config = dict(
    n_layer=8,
    d_model=160,
    n_head=8,
    n_kv_head=8,
    head_dim=32,
    d_mlp=640,
    vocab_size=8192,
    activation='squared_relu',
    norm='rmsnorm',
    norm_place='pre',
    norm_eps=1e-05,
    positions='learned',
    qk_norm=True,
    attn_scale=0.225,
    bias='none',
    tie_embeddings=False,
    parallel_block=False,
    extras=['capped logits'],
    init='uniform',
    init_std_qkv=0.0425,
    init_std_o=0.0528,
    init_std_up=0.0609,
    init_std_down=0.0609,
    optimizer='muon_hyperball',
    lr=0.0158,
    beta1=0.95,
    weight_decay=0.0,
    lr_head=0.00298,
    grad_clip=2.0,
    warmup_steps=0,
    schedule='wsd',
    decay_fraction=1.0,
    decay_shape='linear',
    final_lr_fraction=0.0,
    batch_tokens=32768,
    seq_len=512,
    doc_mask=True,
    train_tokens=158000000,
    steps=4822,
    dataset='wikipedia_en',
)
Each number is 500 + 50 x the weight over its row's rms, rounded and kept within 0 to 999. Layers, rows and columns count from 0. Numbers have three digits each. The size before them is the row's rms in percent of the matrix's.

# v: layer 5 attention value, 256x160, rms 0.0425, rows 138-175, columns 80-119
# o: layer 5 attention output (transposed), 256x160, rms 0.0528, rows 138-175, columns 80-119
# q: layer 5 attention query, 256x160, rms 0.0425, rows 160-191, columns 80-119
# k: layer 5 attention key, 256x160, rms 0.0424, rows 160-191, columns 80-119
v138 091:502455439537569490413513394452541517565420517452484464537484476540563470395513514542524459416463461556533512500505452510
o138 083:457449436461483435420493487498439431540539445589540510405492425517551610497597436474484399508480509492509457528510434476
v139 077:545515491461518541591440541531545482566450515487539522459418426474472495549505515543492511474547458404464435546487473404
o139 074:493464513519520481507498362434499533559595480454500517445597521458580469468531457540613439463429535562448465444439517434
v140 077:495559456452413416452468468494507460435510542519427549514582480484548544492480564496440502414431544502547502479556577506
o140 070:560569589552570467543528550486438537457460394500542528511447411479486441475506536594576609501452450542515496527493443617
v141 077:475475469483454574424546530521520449531495425473453440572539462475500504560540516497463479443484461532524410392427621514
o141 066:616509464522483430542380523491514489505499511489528529611469487572471450386467393519555585470499520454504573461504456526
v142 071:477475426525549506472487531519463488532541573477507453573506457499505607515477529565587484545477493492469514494438557497
o142 065:500560572452540511442437544456584502483460488484447500541469425582515587530499384504518531524537416511477519515583536564
v143 070:505479553576487541578504487521485435546483612476551438454398539452478529545467526394519498558488530603538489498445538541
o143 066:589556479562553502460489520466525575442503455497533564509504606443465469453531486421486460547527446507530519469557573474
v144 074:545513493499442552548544579525549464609498450485431545535510465534450519523539527590460471559533484495528434518507506570
o144 070:531512530492537504474621465501568467466494448480526545579520476565506465449487499462611561478482500573455567437401416530
v145 080:408459487475501501440581502493437572420557527410405551464510450514485562513592426467506484410414552485432486432513527519
o145 076:512511390553498503524455497549536515468385420561468511638518497476481469559518592520506444466544555495565528561478519511
v146 085:456489514454446464512556457590550495462530521416605493473444499554523480478539547532447463384541582442493491496530407455
o146 078:505571493475599463530570470444525491479550494580461375465460509423432439505546512562527529561454542560408470536449527467
v147 085:417554493549487555450550606469460594479497479404577509464461417429494473519426471460505552506500542503496563537462577547
o147 078:497493488485493527470454508486489563559564504543465473540556613552523522479561511498505545491475540574471546552530565512
v148 094:554512612598507532485574519476571603424443495484473506470531535484569527486433460555550559559555491457460552515474529567
o148 086:506540382385459514517453462434563442522549397537456505465549450431506485622550608539457484539476543508455467464477564497
v149 084:654500434478552432525560547489470520526522555597513518436510547555495513498594475550538553496500356419457494437457470443
o149 072:385475577490400527477459398537604510478500463463461470516526451471526476482493507552410474547472586473504529522474389480
v150 087:566481535546510550553483478439517581505458558562570463492446534502515485565569558618512470472485416500556481541472494513
o150 077:486485431482469587515438551416482474540551404545511475539556523527537577486615457490551457470466512449519412432565531479
v151 084:470464535516492527492523531447459414488496456538436551510421516489488562526493484490514374525505497529529451502485403577
o151 080:510497396489379489562479560522471567476522383451458493551482495511511491501484564425476541474522538455506640510470456449
v152 077:566476429461476460535454513541525567492441451535394557446487407393431566508531446472506540506410497495449464446509486460
o152 072:488511524587407567513513476508528584483357561507479430460469499578532475382483564480605558466504492485578500537474526485
v153 080:456424445466467503465486514583434390460524498530472464539538480481520574488475528551558453553424574595495517412447508555
o153 074:520472470492535463488404463533477467416446481548541504402480464544462513465439507425530478438600498489509445630610512500
v154 082:469532508488553508563454656613452427430430465592455495494468567500492508498506496528408492512439477518543515374553454476
o154 077:515456490484431441501503508471438458483507497501474462466504591389474428524488529496558521463514489523504466570468533396
v155 092:529492426512484465559418514447477451540520534465475449513604449526456496494441599490467532560534504484467502553495486522
o155 086:476465540473534456443543513495457627493484479494449521511514505596488519426495549487439555477505561553507460481481492502
v156 078:549466536557501408533438450429540412509474531547446537521552525480565586430514550554514483573398437488501548446545515480
o156 068:453468535452527508479503565483571471435543507516514511496463425438485551528659408513586580542590452508548487436528472532
v157 068:529477469477472485544460470459467487519559509536438528501497468506417485453540490462607477517502610482479492551526484475
o157 064:558540521602503537442520495411492565465382470445504520500462454504464578433501592475558509463487460550451452453526547555
v158 096:492499448468542475463524509480542459513505393396564487496519482491508438540374460427505494510558441500545465531442583463
o158 082:581505468472498501444538516460422496544559569440479492523451540555505534490540389515429500482506563508511493441535527463
v159 079:552444557491495499473589529490495534527529546558502492485548458432480518473526517402548472510591440457467477433545503486
o159 073:477497539408412580579473518595541505575513515442491543477498491505485516554437544558414456521447537480514505581549464522
q160 094:515465493501505458430585495483495368558420523567538499448518510490428430531543483495471660460496482472512541573515602592
k160 091:571460499538632538379550529535529475481413564521530466456537461519498511467542489551528701556511501451442475514391565555
q161 074:475499474448464524418455551495554527439480517512547555450503496513499436475465597555444526543471540496493547464385559541
k161 087:561389496505588499454500572542580635524516538542455624417510513557488508569475555499457540502477443542480524522380497489
q162 066:420548547559396432525588446483488588581476509408579442479471460586429575444536569476408549517467540543504470524506461515
k162 069:403566529533445451550599446493502500667397467420488387443479503574449498398457547575470562554445472554486457519525517532
q163 099:548555486581595446451559436554597518557509546478547365405489550490463548534551529424492499518522530518455430535488521482
k163 102:591487558521573474524551457535553475632564511594515379495531546500400505558546500509418487473468527572476510499588540405
q164 080:553529440472503531439485496577499453518485453422459487580494396440506504500577483487435515460516463423516537478460504452
k164 082:520599473492400500364478505569470406526467495395506478642520470497445504470537487412505501433593497426566490449561536479
q165 084:512413509546443481467530437428572517422499437535459498472442476494457502546390536503424492536501536458494578567444499460
k165 076:482460430519463494513470496480498500404488499502465532519458508508390549464382527487499494489491508460551552511502536466
q166 086:572465520475456495495508487422455513451442512529495464528511504473493498482479471517456562601570507447474537573467584551
k166 080:514511477526604495459448439491498541425522484525446518523541508444410479557473467433601582573509528412453567498529523502
q167 077:577600500450436524544461509521501513556533493477563584497485558547571572548455432513484467482487516467407552498517514388
k167 072:517482492520445506535397448488470541557487494504606598438447553511460594506512470492506486515457507558496558486502476390
q168 083:527453494508515554464494552555439540386452528564502523553551459550484559576601493458519524490549468510557434592524446494
k168 089:517509444563379485483480541455409394443415453486510472454456484579487464544428439530430438526508494526541481489556499410
q169 077:470594502570519496541493487529480489505496469500424459540531491563546435571486523564546484466432544532469482393576428470
k169 070:484509526565459497566574454577480509523544468438509488500501511513500543560417437509425573551551588598441535429502589463
q170 074:531534569564443444530513457525462540597559517497432466488558594567514493468468487528550505536459615564406468437544557472
k170 078:532483589504462530514561483548569546528492540533444395469458478548517518444441469607544511552515506588431503496552529517
q171 080:545577501411485487429533508420403522498477485486541554547523489471510479425434506509511560515541424363498590505448497536
k171 078:519488532534519546516396460434409526440490446452509588471549560465375535493445566426496534547559412428504600480505512460
q172 074:429545536492476513500432538592496463547547580430449517473568486471576467546495484492455592472484508515550465415449475538
k172 087:473449555533439504493475427541444532528522518569535457476549450501491440450556555559487537477535497526510534507617440539
q173 105:473596516534417538447474468484461545461583461505543455567427520404511485504448471509522415498540508576474489466500477557
k173 096:451566596514434476490495616487516591435629456504559512541420529465560503503350533476549460544544514535384468567437465515
q174 075:556459463399531582479444570467457477493410521544544546531476510451526520502521542531436495515471430348542518495517494486
k174 072:493529433483458546514406435501485441505339487420514576516484500390462476482549501548481515508516498502579475493568593505
q175 074:490527459495463452587512498507552423502504582530542558468523497559494476498497385450579512427427490498545575585536501489
k175 077:545520533482386418536601476569536439561448533559509453394529492595513500427519359532494583498497514461557558490518531552
q176 084:522533470526557547475435579515681491502519469478440543495478478507544524507470481475458479548584477458511515467557485420
k176 088:506536453511492517482424551445627474389546482511472532478464562515637480422449462483523453561545500483544484434455477478
q177 074:522498509513531456503591517414416447578459536501509560586436553427447430490582540518419583483485469454564488415483516597
k177 072:494545453411466495404577594471442450528504481419511553566465539454516401425536611550424645547489524485525467563402536563
q178 079:474534457579554519365591447451522475565394503417492518490497461532494496485503582547531630539536475446456427439547452443
k178 083:551548523468564621451513544468463507544489489530460386523473540494478493497469463574460538448575477480473456459556494400
q179 074:573505514524458519484500498477413542518438441501551482506509525468473454441433461486498548506558407336511532512516436500
k179 070:519578457524486541535419442554530548491459485438495477438536532439480525454419564553451490537540453477502481531529538509
q180 086:428522545530471482505579431565409578451487471493523486452429493509444608512505609481451463507479435524478454477570472556
k180 096:462485521532542514430576577512453563492505480586483547479500511521462507482486583497646557514493435536428521477373528583
q181 069:586473470436447442493444532427459474493505528574512482430511530522547525586418404540549420449435555544523548588453501442
k181 066:552493507538429485541460492451483514418427462558612522466579506547459569554474467544537556459480551447484479519487532507
q182 098:430608455515416580457443578582461448531432525436509515520479491490545554456490509567495587458456543579502522472539575454
k182 103:463535475485505516382516599549504600551482512483511476461535508541563517489516529582506547563502504491422435483413429523
q183 073:546513511515646531431412447519634470567465514467474407443567504510529493526500445489501531471504498533435490528546537438
k183 079:512540497587516564530480371473485475540473422504548453413514545533584510510513422519502406564469540470483483443508447452
q184 091:544553447441498566429455536524421453451487483512501466569508533412515451464521506580510521473495486492550484473498502596
k184 083:479556478510525536513462510485552495459465462436526474505463540353490381494441500556494506517511503506452446560519468524
q185 074:554456526501434453544396492504478500381531429491448479542523474502510478525523382454570447511530583539481458467451479491
k185 073:580426526511494461440407585538497573466605482531453530498531467552640544527526397434569454513546576574441455554434480565
q186 074:561577454495488488475474439568474502562376397393508453493485412532445512490555595481491575467545473424483508484518507540
k186 075:532534451568509527421487436516510485536432435409487466495489486502496508490537571520562567511543430483519421434518587555
q187 091:409511526513400495541488579467416594541477501507551517478499512477488515513541542556513429447414521589528440493420511513
k187 093:424455489498413518585463498430377516588500485439567487529464502491461476498460556527409465427418525494483438504583466471
q188 083:557435469504547491504516510488521473452533457502517442480419530419451517565508470397512482500547451395523467549492397556
k188 077:559476430498571499548532448457497510519547494588430503507424524500418508537586512457467460489560507533576502574560547470
q189 100:536513460437582457522522551389504488510615499453505539495488599416496509511458477459483460482599437422478545481566519538
k189 089:487504503435576422582557486373533449484500522494547506482458598465463434517521538492485445538538479449485457519458522550
q190 073:556552518519511498524535402516502478555490522527490517443428585392514458458481554455458528498472529525484473435517599441
k190 068:546503502509493514528487460575443592552591470543477497550477519475394508452455558498477514517430544510478521499525542465
q191 084:497569483476462501415538517445388435569435510434573478458495483512517597458585462557519521526517547551445428431437560511
k191 084:510525572479609579427524527488481524583560475513481463512590463497587588494599454537566532589491520434404434495386477496
v160 082:498462597539549543454492591531393578471525496431492488586549524522483555468528470537507468491514545496622452485506529509
o160 080:544457465504531435519584392517535486515450475557541451485466509483433467489508541395468516480513521429453488591448587478
v161 089:564473562514595575403490447510506478489488384444548499484546481496444499506578514521492557477392467552537541489498493488
o161 086:557479562478478425460541455551475517481496585507562453475503506491453593495555505465498521472631555463493445507434475452
v162 082:517570485507425613576531457500582494444518469495572497496496529424531419538531486429528505422471489415444459451550437487
o162 075:434558484534455524494463448495496479524414438471443528545510443534511538500423502576502447593394529565458546439652511435
v163 073:546501406446514493547596486532516427510392470534517436546553479532535525553555518502531539524484540497497630469559513562
o163 069:492523495448479553470450550444485471470539508468492493535501540471488537486418484516517459548451543490411510430469497541
v164 088:565438517406446458498469512401467503575500487497484421516358470491502551561394484540510428564497488521490504553471613428
o164 082:392514493507433602529502566583498608388467522486540527569599482573590541485509612552460574457525497428523493545433452571
v165 102:516551456572530531522491536580481405531516452534491393484488399458502556558542537484492518535402459511477536536543541427
o165 097:460449549407501486547603611444553532477559562566536617505516544468544488560402460548505477505511505544531541516402511593
v166 086:482538525510459487650484465490491506487545462486500522441507455451472514509498481445476453362480496586408550508446552376
o166 083:438470498478454558426476568516482463456557528508453535639531507459551482513577502550493482442542544535534470395514484601
v167 093:498472497386555459562521571459559599457543498584479569492466521554518528519441537515483505459531475545504500483424514571
o167 083:528562510498479562515443520468559506522478522456494487508495448449530502461555481543537464527553508434478503466532476500
v168 094:475439556489486522449462520503539467494469516480498452491505472477493633463463547477520487561481506514532518527520596490
o168 093:489525560543544470454527499628456478542546557483502508399558485583526403535469542535501542468478505526450538515403446459
v169 069:481396493517536456499448510406515407469528507459517611459528482571442552484490474449420553477532540506511501546494466433
o169 060:577525576600473586417559446531539481558491559476483464498487549525569485460569557442526555515538483458478422449558522544
v170 075:509618564493462487495420456486534594476505494496616543478554449447510435490565493529462510424505454500475512511515386491
o170 070:466480482512522506538406513533512413470489549545434553464552565501493536507521452482591455459511551578508493396563525433
v171 076:487473531620549528474427458600490503497491541612505557581526495578536522483546485479534539473433464512451488421555536598
o171 075:502497524405549403486494447424580487506495434464575480414475484428440500493551589477497440479569496576508491591452518506
v172 091:501486563506496547485455534528470564521478503524520547488485546502436539527509502526504437497468450487565450519523487458
o172 094:557443491546570438489495379541518503449524421532449480490483489482509475530515538466484476529553519479447503540439553450
v173 104:557622518411560400446483477549560506541433413551434467574532536494465530504463539549523519557543562554473530494469492555
o173 092:528457445522523549501446504478461512527473490404518498413430450438471504472537514481520439438547457382462504431435493528
v174 089:467513488535451417572558455452523471536482493507457442573487482545505476464475528440546460511506455489449553428606574438
o174 085:422490485449488513461474536537472407557545466573532565504478475493503506472479528565446459502438494536448545572462518569
v175 078:551545651538546567505502437498538525461488484439514468531493520441527576493484552537490506563500638617443596558406441571
o175 072:508442523471474416510584593472471578513466554431451412473512429586522494500546466470528590475552504514506404482414478530